{
  "n_kv_head": 3,
  "lr_head": 0.00843,
  "decay_shape": "linear",
  "train_tokens": 147000000
}
Each number is 500 + 40 x the weight over its row's rms, rounded and kept within 0 to 999. Layers, rows and columns count from 0. Numbers have three digits each. The size before them is the row's rms in percent of the matrix's.

# layer 4 attention query, 192x128, rms 0.0963, rows 0-63, columns 64-127
115:510498533451497467543533470532528534475498517437469547417452506508483458527514495473448476517535550553478414467476520507504546398455517553505415571525507538479503478426501463515489479576536482
106:476527532553529509470518486518489483507563512474495463579526494537589543449525526557574567518507527537500501557521527469487482552492548458546529400454407428533477504490516563462473515483531529
114:489485405483466500487486477486549530543458439507514471449447475500444486554493542466458453442443504537446452425523531507535501441490447524503454542523559547485486472502517469548499489539447491
104:467518513548495522433469558513464476481577499448546487521528500455565561460537488512563598548516524489515515555490513491501455552491505446494552394469434459530528500503535563492423516488510552
110:518540580555456519519452512519496485478469570498486534510495485504539468516529468487513505585554485487572542534476507470462568498474553551507508508491432441502498517463462538447485475466576488
104:458440522501528523531587539460560564497480462501463488485520503521422451572468544502461439480452489504449483478568507547472542472492444521477448571481530481451514439471466487542519439521487454
088:557484550467499431474408431573465474440481599463456519442475449516502528429531498525530477575449489594527513522466551504549529500547553486548508504515515510578391498475441538535505530594502512
120:531464478469488455516369459569497453413451475476497524545520454497480467506526400546505501542532435546514545512568505487514534455484524585524500528483517503521464506539478570519526523607495497
102:455597534546528498439553509540503519525548519516539525506558498544446598552529518541552507454500510488466475546468476478492468553532436474478524465454485501468470433548542498500407480503495505
103:575558515482541537488447476535543442479471521509469527427452452498481484491537469543465499541523525550578514509487546507519523474576536461521554566418473510544397459513431481570488494631532466
105:541563541493501501477388465559505434417438527466530529439516477438495506491562425479522526579529487515565529556503509478542490463498476464519550479489461458505497488441472543488503520506475498
114:453486487520504516496471547504404534509515473503523417552516554465514571481497476500479509492453494419529511483511499509486519546478466493580475420619503408456566496492542517492507492446475541
110:471450506549468497488578523444500524509575482491551490600548529455454543476472487513501490427479508428447510514506519519500482498447450511515500451567536468515563492515555535467474522454510641
093:386446480498509385576542473481496590510520496535493527462558560512461502519433521511490466426469527487417442442498474500483448510515469581504441539543538533462559460512519499464545503468445471
132:427437475493506472572582493479519573546513489541500473526529529507484470540416547478482421453451491493419477478500473517488455492484505526490433529554554539459588500505534487464521474431488453
090:519594499498471468484441516524428493396450497480551526507580544501404503520483449508502497571502488501550521486520540492507563498499488433520470529464466421551523521508484557491568501528475483
099:442547494499543433481531503531460518535565489535476536568570529500378542512508504552487498540555499514481576501426478506485535601489494410463522555478520514480495440531480536497539501526483504
089:429481465473608519510535472475453510571505480601436500475495543532526571506503530522510531471518503514502475474451566548563496538527458578510490470518462569463534484552552474519429461484513570
090:501536499455483492455546520550518480514486488524508513509561553428489497462472547524530471522445531474538532529399513464545568485540487489488481513491451498543463509498486451475445523564617539
095:556534559520506514470490449467535483502467470514540497408452550537555544548481473448502462550502478572552532498473521534587553486498458514504521470529466542466466601481498468516421466484549500
089:514554523492560523538522583427500511579558454599530478475468530502499527463508490419502554590574466521549514434456489516470515476507484525501496518484492560445532513394538538487485395493546494
082:563510560484453501480426457494491504471416502510493483453505461501530490547478456441459468560473446533570487516507545475518508401565503524531471474493452465497466520456477503493484439470484483
095:426459520515519512486432437540464525592542533522480470476496521435524537597521502530486520459539520508489449483520436488495427509534458539549504486525566434516492433492532489523585564439422474
093:500486503538536554493480463547511489467444424476550479493410532519589514500490501498529476527443462509538558447550499498483545484479435555480494488582433494543496588484514549481486538540494398
088:530503526505493524546524521381558470496485514455528485471431420509537441465495549457505519533465488512489423497540530553428421445538532518499509462455551456508489545507533482479530439496459601
099:459444477503490509497493534501485508501586568550405512474494477521523566477529496441504527425479542497431533459525535463516516430464515459577504537509467506494510503526511462478589562528491441
108:518406494505514567542510419481489535495434494523538546473419541423563488460509543478530517459414440465504547480559529525495514509499527517581485481524420482517450550452514450493558511559522469
086:456477439489602470522525519469507526488547432502527487506530532466475547506529543524488513504528542497458473485501559502426478575479473578466496473553519515571511506498488577507482465474437437
107:514521470495477446500533567504531459439534483399458475544560377513507452521493477503479462530432481490489543553462539572512469535522522424471501478396498513483506502532480517514436488503466574
091:413529496551539502507515545499515548474578510555500548453487516459461517511506551511569581514520533476486483483475505478480458557526436590452514530479526509504532453509525491462549517526478537
109:489438472502486562516523503486479501520595516560485462549523508519514559482484505525528484443507506485489456419465416499474491489495473571519474497566471523525526508506559572490450496415556443
092:556453447457517490537559507490521454421487506478524557608496444469513463457499539548498418457467473504472605545521537523543542490499555496533465530534408530555438530536513465482459517528500511
118:501526512549503570509537504571483509511592526482478450539550518545528553458456524553594621493496462518519515546509498482502449549509531473573522418485453494533489477486469553503501537494556520
099:488556498522522531422502509487513493475521512517495437510524481522478577448500517536570545554464441462530543555511485515540487597506491472537546439464471452518478497527512512493413498440456480
085:497456543493433451520514505453449466493525543507519576557461451511453502491490485543448469451516499576497470510522532383501540410467560549476481521573548540548476557469548507443449501601504604
090:404510403510518475530480513529463533530444478457502492480555540519461472463466461464497500482456536463470525517457461560553492498522443516474514586437522551486566550576517481537567515499431454
109:495515526554546579476575503491488517530504458549527481523567499484524586464502568496533550479527477473494538525512495505513503604488442449491526453531462501479551450427509483461452537416524481
083:495550528555521496462548453475476483485507499474565501492441480557468530493530574517514529499505521555502469546469535410509451501509486473509517447511528519532432532474526511506521519537524604
095:462524494502555502523425509549544513453432535469489526424533487492518473513511426482521478566545504495516581520457444472557499480479506519441504547482466481475523494485428490490510529522507478
101:451534600530495518509473536462486503452509487486510528518458438499518542506557491483494521571554482473539534496476480500459529533436546518504488477544492400489489561461533494405453544462545513
099:506531502471465459501578456442473546582504512580498499522517547512492477476477562485473478473427494485466481430477485493468491538569467512477457556504550563500465487518481455566502480529505479
103:463525502507499519475555511564537483519535497522480564557509498464450466450540475571505497405462512470490554529490552485556532530504520467536539486529503531496494503523540439445447504517500553
090:460541450430439446579573515468501538556461523522481532471456535489477464476471565532503448441469572447414488423515497539486429470475481534502430568503516568498510463529475473510536497511492432
104:556506511514551470491509484492535551543456504544526499465505508541452523490490568474514494581526479511513477439483435518498507497528484524467469601464504516434485462479424516538567465493494380
101:535471489532455463420459498571530495519450453530553470444563510480459511514517455489513514530462447444546493536501462469618535467526401542526534520521459513469531460489487486475523491611531494
087:486493519529559511509505528464458522572534476547475449562476492547480521471522487570483533485547486522495474469509442437428513581506512554534521588518549516478454469563493484537522469532524442
098:578522515502542499431410476575513458462483545475529458457548454532507518539562457544532523539561520571576481505456453451522517538569486485485553535465459521525438499522444546580502512552516474
109:479526556538504517491529510483503556519575488531475497497492531501407535473542512546438538477513536451499444473473498482401504539495535501508526539532599460441515407495508464539568456499515513
082:536494531544519559481513474490530503496539535496450487455519477532523527526462504499504496491376503480483446500494559606549475490559490445508554486483506517433529482523545508519489444529448609
112:503470436487541473547520483515519506431486500476456492530542503551518501515472479486531466537480488532464481461469564505586534499430530479488486508527421537469478569543534558490428466467514436
081:465472502455524455401456480587492530544517478543464527441498497452471430488498513451496515603450480513560570491486461522571517446543472495490486488462576531456475479431519474501576580494495520
092:522478496546463536543441463486489456509513520447480457461485508506589579535508485445517525467551480493476475446523517483484514480445501557505505432477462437507484518526488559480499540445490460
090:547525458473507469515467481577484476490464483439517499503568473520460465553499447450521491533533532521497468518476551475522574452482512479429486475481368518521511504539443525489479422461476431
087:421492480514481451560598502500530499520533556520471482530591465472500481529466590548488499422480572493449478523470478480488369515585466505509524500492560511534512456496530470461491521559484517
093:527486444510453400564538504455523482433484467476519498513534484541462423540525506483525519466397554544481447566466562476528520423529514463490506504491522526540516500432444484506528460557471536
099:483516478544413546494479488476476516511461473536553491514457552428540497476534444469472542434490523440493488447547480442413418476434512430550521491557549470494521496483475470517599566532491465
097:473483526510539508569553454386498495468561573505477538557494488508500570434463574572477454467494468512441491496519490545470459511511471548526502555588520522517442516537542479493471523519483512
090:474471530437494517453485540486517536531513500485492541515462482446488501428456501484524486588454496480539491502551498583484462462571497502483425523504568491495515526514536500504468486465498568
089:479523458452496507468633539456509474466563450507515483544494510509490484458457568580440500513426485449516553492451494563450498518517469574552493480558451539513486527484555495486436501505531558
094:493511566495552458487534524401559460574567478480498530488488497447486537511471576491529471514515527558455487467518427572488465482535462460423528518528533516484472541487532462477496479494491520
098:503514518498433527485452560464599502511537508457494509501515488472528462515486486532447498454488520472489439550495454492468408451473545408523545539523619483505519465425541413488504540493543516
092:515461507505538538475488541489514468538507451539532561538488514467422431528504505554432447487492490568503485568498477511495469516547543513521485578594524516546504482435557379532440535541508487
096:556478539469475540519517476463443509466470515566498531594545597480459563443477417574477479456477522494521494530464598521475520489516520470580509511549476467494516482471497504508435438479534548
093:503431471579419536548479513477505454457489584444476498472535441531455477514488481489460500474444466473464483564580508488541479482459518505527514506469550483493514421560569508470500530517499535
# layer 4 attention key, 192x128, rms 0.0969, rows 0-63, columns 64-127
112:468524538514417429520480553486521544476446451481580547553523500400499503489534462433429424463469509449486529527523550550574513451540487483533508469564471552501528518488516444490466462520426510
114:549455492429483521513505428489520513479452525538458471436474520554464495552507476561469482480450549589491434455490520502448513452476531538492448547527538475525511489515486466569451475580542459
115:463525503486443504485517542489435490520494416494570531566459496430489551450469481415537514478550448448496527522460547535550579541488552495566565465519458525488505531486521480481482494447463515
105:562491470500522445452507432524498464540491548515485513468565486592533459540480517589479528516489560540508463467490514465498446499486467505458484552500554444502430455459441522511511514514546503
122:495509467438444465509576511511466424513544562514543545469551450543444453500520526466521543438434489540443432541525531495511421516532465480566535502477503520535469490521490517490489460573538467
079:487556508480511501514489524476436532518516580500552435513453521484526553490453546431560525519542436440544462528417431556470516499461485479529482461489459451484580483553494492511506440429491492
097:490480482460477453457486487494468496535502507549533537445556498535520474516499536527481473440441546489483474496536483445533431580523438488488503509549566509404496467508542422493509544478525469
100:454476478483487370512506428479456507577562503601468513529498586520470531510517523550499523471418531489518481481465539480496454534484404467576471532525543569473534505405521464534518511512512408
099:466533470498487613441449551474506437480501562477485419500488469530539485470580394529559514488509475496527517520520506468557483544506542515471539522433489478561495553568534544538503536509583537
093:473510524477522487466453458527415483583497509528495450432541528458459492503568467516507514495418540434543471476447518462504472516517472578522488529463506584545503430574497483554466499517540556
097:510558525468538500471577522519544422443506490499492521499506460455480506525607453478536496440450492484448482514548561528550563510555563568528543481451486557559450494567505542499399488506517552
107:546471505462500540475505544500538487456450533482525597539479437480541511505467518496507450493537506520454489465574503517540498515468470484429521495551512409509480559418470456496495495461508462
113:567489489547485543497468478460532463410438527538495503534544544503564504460516484559499488555603515523555487489542498506508490531471459499440525487521507406500530589465487448500504506435456530
084:480513458553473553556533535439496550506527499511523498567477521520506480443384516470453458473497488481463480502466521503493519529462466493512507484514521518386608523437562510448575519439473420
086:514529459560509537541510543488528556485504494503556497513474521500532449473375534484437445518520500499485473487463473549469514543463457475494538517509523504412600513438559477462563529462461435
104:557474472485581534449455524539463475484489529506426490470472453451452510520496454498551550450538503536583437480456476550509530521518492585461511482544527525507492554491552545502490495472479526
099:512487474461544438510437478484438526465558585539464456559477480532564557423521530584462483468482499505585517485518463499466541546496500553546449466535562488495477507545526509569518480456527515
109:442538516507478543607534486441531523612489455494529521498478550536521510514471571466448462528464535484445517528523533533518508527516474407480464515493473504422509502426515505516526510498446455
098:527429526517530495486528461486524510486553575471472574455485433500565509515463570467519526528526502538526483512490492576563501463529527524502425510502543488498446537448510516551530554543457472
102:561500511473517541472479481537545503450473504484448540530515460472486475563528454491552516469495522558487471519466555543591454524538504555481525557510506520487483467518560521521473505517489539
091:448519477506527512573570516517481512564523490536565582449531480531494495513527518482498501436547480544572493500456532431539442508567525470491497560469495466494491446495479450528473464467531484
085:556539488475552491534533478498541482545454500467553488460435469533443431509501473464486549504522472507442488535446559486519443475515556475522498508475470570496497469519390493530435438505534444
099:431529508458458429543538516460534536515490467472563475571472541495460545452544531511436483529486548439393503504570516491512526476484501469500549469500506532405522494502488515428493476498470509
095:519582521497591550493518497550491497433510551472478526489515531434461442555485500501550488546423433490534471506476440484536486515521509485490511549494525532472478447457518482469447449486440518
086:546465492562385562499508459532531458573438392562534453448542494556404423534449478444551537476552496475512531519440529489472454478510480489455546516457465466584531546512433429482458489502494504
102:491521519480543514554549568486504499466481422449516459440439503524492501482476602470498576522519537445451463452541465593472509526477525575522488503481514470451544464533514489475572508560557479
105:481488503533567510584540438496486477545466464509548436461479557478496458547483545439526497561484456470517548512466440462431602476523501455549493517489525588487460505452457466451488500492531479
087:560597485485475518460509470517463540539505502593433465539484598499539507526533454555491486497495428496597481466456502489557522523481465512488482521534598536536535530509517535488466456416535543
103:499459496516425547492490499469467466503495509441465505459521440493480485502475424498514479426418476562468542520505454521480470581500481495487463479504489430624508578501494495543472516507514439
088:412521474474493562492552558464494464537486431560529417444523523512482574528482526480432500485541528469577460484472493506546540516511493517491498489468512502446573512494566531433436508520460511
105:488548525476499500492480516499482553406563490532558591472449521438569478423514540492494538565490472501517499487512505491513481519475524458554477488507525456436506482475466448476557498448469488
092:558484509546530524514493439481489511468518555508473468509481469500554455490488459476565540551441438518557547452493450489461532519504486498533479495521505521580458576475470470571490542462507504
118:539482488410501501494503449484548475486497541505498460487457448576458454572507468517497508495480536571480423484506578501442536407440501518467476610556544460566498503482491444492421452594554479
096:508471468545567493463512526573491445507548534489467496521559488557488520473493520595526527517498519559512493464492433433528524574484480523446498506434581451519444463515490587497536512488582456
096:522457535419520572519508493476484566514472532518482474362483553533505481546504548508488471485494495557521422528499525503424485392462454546494412466529487473511566528526488429580422504519465548
092:419512471554493477478467508516539471509506456512511466610483501476562484460489407540517505534554456516502585498566513505548559565476546500449580461445460506464473557519509591442544530418491535
094:514483486486541451459486495540494402502488570501472490555505441510455539454504412517502547509578524555492476462486580542609448500473509552486507546488508527515482449490486582502505486519536544
101:498506485491484493522464451512551506477477487565493473436519502546521405574492510600460459550467540504477522538499507523435500457453446541468451571504544491474494484486452464506495499564534501
083:466470519546562479485533461490418463514567491467550546533491440450471507487530576427497512444402536497520515506536473496501544537569581545551544458461437533533452494514444520534489490525518505
107:506560450542560484457530486552553419548522534461487461541488410557457488473531491547517546531473485519478494484519532487540506550511495518488568511457549563556433506434465628513434528492521497
097:484469538511447491545405576487477541454561521504548543491508493541448577517490535471485516469512477453520503557499480487424453461488485488520468487546489481444550499536544429469513468479424485
112:448451541490532473555506471553502505475510518452422474455465521532500548574505446503542533542506505528517560504527484490432524510501575517537465446478511527537492504539479569559477493546503533
098:494521500474490504547541544486494554541532499455531516509448550510477538467446517471555566543552434451509482494420481461445544490479524498547469464482445524487551501554507490426461448426497504
103:435522499532530479513506509528466549483527466545546532528533481469471513479428569474440475476457539481495481528438527485491489552503464500502480520527512568390536503484514475456536481438459510
096:455472511501516527477552570466468489443481538511560516406578501425541523547497547456487482403512553477536480520509491496528435506490426551497535521514497498449584551455514445466500501501484454
104:496538486511516437485375486502430521543531494516483433481528555515471495503498471515470487523459530524560553504499540492498486530512437489537485510494573499517505444465496496598549503502477538
149:481484531516495522403413502505434467530537534525470470486519501465495540529601417506516521477456517537575509517486548473546508543530458541512535511491537521548484462523495565553521527555490510
094:449498484508516400480429510515437526508516464545520431516545506580463561528513522539452502490591583483604511502496514481442484514476524492519485486479508499465544471563456519517478468504526525
081:448439492535463547438444574488508456449493395484494433483543437558444489545490557497478472424500595481533503536545539546500453600495499485483523495491483481459543501530538505512494511535526478
100:549568503541508571468494490508492488509546532499456496466431478476546451425463479511523505519442413542523489525466488526535550572506496555542486502487526546501457472503514528551581543470511446
079:515490504488567438520622446461512542490501478467558543423572484472480538492497566536492484462466561484441455486534471549515521485512571506485523423474500495438455454532446487518498474560491481
090:472530520421512535548499538547555479488479519471486539467409517463453445492519480442555504524446462466418482527519575514525443491461510558488497545500492516445495448504519531435509499536527514
086:518505491462540527470520516517454489543555591472491507504421516530565463454528446500546511435489399523553520545426467497526491481493555491508466511555507509579509458535550551589486466509555440
084:497488481554441486470471519377488505550488457534501509556460504477492583433434537470436505503505549470509498440506497495494509515458437438516504495521499427508570584452457461481518532532457433
094:588506478565478571459461564533440552568520526525471465549517448567512536501466488518479495462549461541528481481413501535463522454519473541451542501514510515562554559542518540543509505484511462
100:507487509460536428487509522518499509494472469466560544531492561509465534506505541501498494504559497472475481454532464436437535470477499504527559495516576520500563481512525464354528497496470547
096:556567511560451520444397496464520501458474437548476442542495530496503470445473503514484518584498550445623532483450471472483481551508444464535495509490481545498515556521464437515494528461474560
098:539464529523424526498597430483525501443453390493572524438564454529514445475501489491501554501494539414481465520505471489510485511527519438469487441456514482478465484517425443531463481481432457
089:576532544496522519408523460476475528510532493540499517450535524477507470540492515499534512533493478568606505479497466564480459536500478474510481516489519467542475566442481426502468483417467537
100:499488501494386564473530527466531545425449437483463581560585449469512493451533538503523492433469567432525481501472527515544444497478500533482506578480483417509534501558499442512487517520442521
103:425426489541470464537591490508507501501484484489481535493556469480518529500464456469484513475524550497389506476521510462521467414475482537466552515476446444529558506505507481475528544537507504
096:512497520508459441569520451488486527532513516549513508585561476549547537493503564516471437529495525517586546505539500475510482485509503426493510452457476492528481513473497509580485506534477492
100:493448551521546391551472510483499539447459502490449519532487491546544498537520516490466493508568518580545468481498564475490476531478504498476477484550508521401517530476520515534525499476494460
096:551506491496504499486488515521514398509463472510531382434466518526495495475409518457492520505502497480437484509539497477426532488497467508572556452450449509534516534473491475546541543481498562
# layer 4 attention value, 192x128, rms 0.0758, rows 0-42, columns 64-127
106:523537512551481467493525578486461505492568441488543439423476473536500466499508610468440473510536447535483447531599456499509498528551491480467541513492521467477471515533516425469548484478543562
110:465551501582485525502494449476502504434464460483474560491449548518499543503526495520513476424512536468518560488489493485480556532434498447502487515547478536510523515579458487448480514485558508
102:559501515536549518495484486400528493478411504487527527467489525491491484494512525495503497478532530493489496506478533538536502448498503504487497563536440508435485466480441563477482532470512568
092:478479546578519571533531493526477547501467470560509544534486514427538509436519514577514514527521427542474425438556511469532538497514490465529501539476524481490503477563449456419586545472509459
094:531480447521496444522467474506466507469422508483564531541527485531563543478528508520564549477524467472497594495477477496572479525440449475546483405502495450467528519476447529452551516440507571
095:542504490455474419466493482536500507470489559488536530543428534438464478522497501487510496585432526516552549547431462496429548538450531530512451507551514545484492469516492496466497502543547483
106:502558495527562423482516503476456468560585439462548551518476485516515496455506539473478494516543524453469476463531521447435540510469499545474527485510519447524474500617521450448460503457510524
097:530514467477457513516546446519449511573507561536486540527506483534568491448486577496526508505512507508492517487423565522493467552602440559545452465452556489485465530600473446548512470521536520
092:476471534529485492534491557459555475505484554469550452395459536498544522493517465503476511521527490447480601496489507488598499427487534502544546467503539505502510498493483535439474484458539456
090:493475460450557536485495558533498495437433490499566457480479493554437494533535524471520500463451468446455393492527504473504510446496443512573479466532588542463536497489514482565505586482517505
100:422550497463468479485506503492527478495565491458536559562521448544467410517502488569493495521495488516509503508440598457574585497468547503444523634487476445490477524530489576406475529538496483
094:527522475519426574488500446483501517531486560582397558540499535494502466580495502525504474520528494549535558466397475527519557468521499500561460500515457489494479582523504496527482503547563452
102:470490497492461535488524503503537495556504481546499596568481500440438534464509516530495497484476578506460584534490509551563486520569551479456534617510429551523467457499482490492484448492499519
087:499602551510484513492508466497478484519549542537513496524474511469504489458525502468467490469481503444516504505498556481482542582536497506509551521558479595487508522577550528517491423434441505
094:477439480581521464493469465436501511488476575495455535496514495483578607489507470537528522505558492492516553419501529497521488525502417489504483536478453502481491509486537548514547537452484483
095:482469484488466546510530443523500455501538535481443413467498554494528483467514458460464479436441542472498509537513489523584523549514458469444532530546520554497505520484525523539504516482463506
101:570458509545463433479490439476487487525523524466472456420493503594417465562502485497493519531505497564500510516515443501415511530486568483529484463517525437499487524362531570532537481549514488
107:516483400474489553492507497524442479547382574483539530553463464534519525523532550486534492500534477534474526474502482490563460551475421480504551479564438546481469524519507464544522600523550560
085:474487515550578561489532461615434515499499495512517450502522462517512556475472533449584498464463508523483454541492515475459465525515500497513511443465508476453545512463491528457506547411460600
094:477546527467500468492564473552486524514552459477510498453524479558454457529488540478520510496410428618501424526403572492473526504451569505465488440496577458468508493551517521385482484494483524
107:467536489431490531493464484454487472510528508542538535511378522499465533487478488507498495518506491436471588473516529455541488477467509502506468538482481572503518501575508402499471481482537491
108:480469527544539588527467558433479503496433469638472485477445596525507458457483483487497500459449513513491461549557517526482505514504455586507444498477438468494518526524469445543497462541520490
094:541515519559459561507509438577459495492524516547489489431478552496556438495519540491475483441498505458497506523504491469486536493505514518507523424556567446499530506447581441509505629434614517
093:473486497462540522493544501489476501545481576502521476460498449543479488395526560506495495506451529536440454489421593480503463546536512552547475515407536481403543500509479518476507501525531509
098:524486528429454441485492543393587477442503457476477544498468463444485465564513475486494502523510527501517573533486531586461490475494542519523496574467476495513488500498528487492439415539455483
104:462407478547522506490469535490483468508521504525480510515565520508516520512492556492505461491485526447495545581405448544484488548465428483519452595427478476522469472489505496562455545557488549
084:540458483448424470494506421491532496565573538458471545483573520529521459523482541448558495522497522579537554472329461553447546437491534518530448476520489471518470481580463499491402512534465520
090:493448462499517482493515550501553519580507530455470479481530476522417455517468550442450473564455524578447527439478445475499484453542537488457512591473517569545455484480523501487455422583532446
099:509488507558471587513494540527518522505466463503490518518519506424475456488494458540473482497444516503512514459389499520528541447582399572443481461482510541523511471549468515502461619490488532
106:494497461460519439530525587505448464427448489497558499513452427484475496502516572491493491475482480501458474505579517506565490547504574617464488493548522471472489482510453465503507509493517577
114:544558519498528536487505523514509511460471493473558473497504483530473530503487468508471490510517495527448533526513414522475507435545525467536516502474465534526524437425497667476465406502507439
104:557540470539543512499491464586475533534571545528503557580546474533464514568503567504546472436484463535488545447417493446570516512460451513512466461552492524526503512525485527488511546542507519
113:450392524464557461486499495476501514513617510504411492486525473544476540469465496526507511509499515532502472488564506453428511515482524517484496579479569484528501466438521504537512502526455444
092:494622510490446472488562568510530538430505431547532478475475445434468427534503561476483513504502431567530478527473564498486509496485551628527531510502526543458489454530508490427531516436478468
106:565519483532403537521479525434543489538460467572559522505544513410443456552515488489493518547505515501482508536513541549574453511577445449433501494433435532500474499574489492529500535519493592
098:459496576548579513503472534479515492474510527403464478524487478553483519459512462509497519538509435486523520526576515478539535473511549491489550509503440519510509588522516534461516467503499529
099:597509514576534409519488438555526477451518522488560495489516506507470537559532543485463480472487518483459494467506473468505504555521487476563457464523549518527486434461494525538511509491498506
125:496505509507519461472515512526474488519569498431454467522503506528447530493503499493529504523479440490497534480606504493520498553517574472552546483488424550516516524501537530531534428485428501
098:522474456455500497473469491426559478427430444454549515456518459517554427548514460539459506526560488486516543458496489478504535417424501510462486591511502452480492531521445481471493545555569433
109:466504494582477503475444489520474469446490451548485463524420480481476532502484487459498457492501502462529588483522529463502510569484460525581501555507502556504530508450523576515546510491441533
088:518462525477575496487473569475515500445491501497467456469541428486603528473507419467496496425531513411504539489556552601493504482477484583548511521453493477529528446494451572475467404549458471
108:520522483491580532492478542470502483508455568420564483511511502553467494525509467530557506518490460483480457414511524452536480495443488534485495525512469545475489564466496596545445578507445509
099:534550514527405568509539433520459509482516503588530458513502565416506458496522544484455489496468560491492485603437488530572466544523553519436502570520488479469494431476491502503512511472556472
# layer 4 attention output (transposed), 192x128, rms 0.074, rows 0-42, columns 64-127
097:524508441526524488499518491495521528547461528401509482550544480527531465499486528478515492515488541513551462453462561469580509473534477459502405473528490570512540436511510547424407498547531464
106:491519484500521501498491541485522500561538519550520503536475460457463425458388515528453464574535422505533579525465464448459546517471552503500568481509460453508501480437527436490483511473503484
093:524543545466443532551529509539467475499462481427529503527449476476433516538463476525496499536438434516423500544451411443450516530459453473519526483488493514549457413550577462545499501508536505
089:508545517494445475545444526492551409527505570475498503496466491485496473495465458525547551500441480516548494605484476468473475504444501457484477492445536518530330515503525500476493485559456405
093:574476510478529537540518532529490421456533453550518486433471543532426489495528457498481507522556501547473488506534492478435487524554515495457498535523488469559450438515426504512566474510554423
094:489522552542486519498500511520488521495487432511512419490499482452533500540481448506497496469561462476447492501560492476435580487540472439500425467454534451570510547489499511412550503468517505
100:496503445632493591489487526518555521538479540534573473511468553536488510513466531522474458540543500468605538499449570508518562479512546421497490506484485506485544460480510481455476498470518485
091:422494546572473523551557545450571595464537535500527532516478524497535591512534424512510482469437547518567500436485498515539473469497496414502519516524425514461497499490514506468445530501520434
091:525494474410496477450483509509474414502506419447465562426557408523478504520490508464490508562491540528487499536503477502475483541467492491463588509571489544520416449517446528489555533573476563
088:480510449542527551578519476462476482501493514460467606429468479499555529537537437488458489502491519549449520487562461592594458575539536576544525525509487499497563543536520507559500545514504587
100:511530454589528529488431512588461489510471477548508469515438540476535475484486522478446505501561512490486522480475528546472467486544436436520485499473511437504482452449428522532489450446448531
087:446465528487452495554485502533514557398519494501469448554529463464503466506466471496452529432422534496438438473474497482518491474509464496537554510462510441461488443527519500537503511490517502
103:525570544506497443472477505441483548438510424535518503563536599455468452511517471507530537442462471480490483495380515492417474496464520454460545429454502461465485564479505501511467457486479476
090:528517535515487512510510527447474548453430473503569523530482584482448513507463508568518515532472494473519545537458458468493517522436548517490534430500449498529525531468551470469478527452565562
085:546490470395487470457492556557486476498532478497507527443502535481457489493475464446498527548410556525478530519462502473473446445395484524450520515564539471508471454479474442551504514487452513
088:536492488461551365447540495472463507493468485541510514497468527499527495520578548525508439563497534498507494496459414523562452523475495550534518477562475490507523492529515507508466543522476532
093:506486547438517518602484517497508492514555456394459499547548504478501519527506483486494475493522509561453514476550549519486503463549502554507530546490563518498610499527509527500536469507535504
109:466539510475490493594505487422488468480466453488489531433503526492456526531544414483409469467476545446433479492484543546518502464544484526497534483501504494510523420522474550512515493517467495
094:531534534524457553568518500401496495506587553451512517508470556530478494518547534524505480528487506513497500512562428471477460508503497515505467551499454517524483577486553461491497446529504422
088:476512510581438496579578523480467419549500550517508411557471455521525538480514488496478426502558548472513521468546461520574518552560439483505441530452459528573535502472509488464439425505505499
100:456446462526419556451463488458506497516530484557484580444483458451528520497513517487476509504498491418535533511503494571464538566456509480484565480484498574515491524457482513508502522467419475
104:448501501508491508502508446468530578511564607429510519507485492465518595538508503492539469493518466534511460544502417427555511505434504507568544490503514520461557487509525503492530569514486464
088:543497535497514503435534502406543522471518519496486528585419539516486502514491526515480395505538494551494505493463521500567529547501524460516542554564502534474500524513502474469440502527497466
091:468558504585479555595543516488482489505550522438454577490480508490493584537552439481518514503434568533484571463548410561575447541508495476482554516507448511547472530507476498499462485538494520
097:475505472509555474430530481614465511478459460543520463489538463453552494465467520480559523443554537445466456434465526554513551507482473479471499460562508476524542482485448527535464516430517597
093:493522469434521509522519501516507491530533488451527525493467457481491471460540446508552523484467499505479432496542469467485470465503466488567479436568507533509532489594532538477531454529514515
075:420466558589413551524563479518510511478526477502523405521430408535504535451540483515477509455519529411482492453522481532510502464578459484543511501491459478481511512490513505480448486505528521
093:461522500498480429531518518454487505500495473496451460513540477478538493556543489454516499439413514474487525513481585557492489506520445474476466437480497513435542553520520525503472473527473553
089:490483517536475500438444503536517530423516475544502499588498499579539515524470528555446462424469455517469483490461477536493459464423471464536486495551487415390431524487523434535481576495515507
100:550542491522525490496582437475506479489473483449475515440531510476560528518521450481515465481546542471495514511439521579474504490514474436484471466523512479552577436516485551496419503507482512
107:472478537457524544530518512475473502494489472519438515501524495510477474516472508528539489507462461549505486463568532453410533584583553471424440464471496528477524490498565444448566447499517526
095:529491480518427562635507532424477509447561493504507528455480501461481455449488427553427518487463502498493518545485506564429529452539533519563516483481487449430456476550518519503491474455518485
103:530499506460479506487444539523503479613552550472506512500494513490563474429509489498522593569486507544520517510518531529525401479493502515566479510510487497443515640496525520490520491500450496
083:513510489581480481505523486512446422511406498468518500579500500525508501529467497469500469476528552453439471511521520574556505550517410438487455458460492515515525541496537484505416502468489546
104:463550530516496412544456485528489597409479503492509497520555503478493510579540449575509484375493516460472472504463493445475491425396500554529503475538554474463456493524459521530519552500524463
103:542517512493538536487385522503454495529533474464497521466546491480481500493452615540494584524480503529551486537485475455408505511456487552461496533493501487465434462395506516497521465460534458
100:533506469437449553598542551457493518476447505455469563467534479457504455516455396572538452541464479529495545576521464564458565477481581536508524474491506497523472478572576499465456567588515570
132:550515469484559524548476498437479506484528478497526509482547539481485465449489577541522571495458527526553526488486468488442494499454544551482479485465515511540478519422558513493476451462551516
109:492463445478544528434452509651468436555494485541489489463457421493530486437456518458460505517526476509461482489511561537536504512559478463535507506511524505520480411525413524550529491474473540
104:566510524453525548499433553509511476489477450454498526489564542455516404487496521554460531549510491535483535554557528553377472446410542482506502459520535454471491473479545530505573497465520486
080:532537498439576557486565481547491468496548532513521522399469467495522529377476547519576567548439532541541481514528482443465489518473547480503495462573499510491501458526463489496597535408565551
106:488534470499493533600467490477451454518482512491504571445504473527462570516499489472426484472499484469448577540525483566466468479480509567529544515517517519468549408506530472544526521441462562
091:522539537538491435503516463439500528486509474432498537585435529503464511509511469523530457455477453512445452488507438453498495570507434466543496484466509542535518550598544523487498479513485473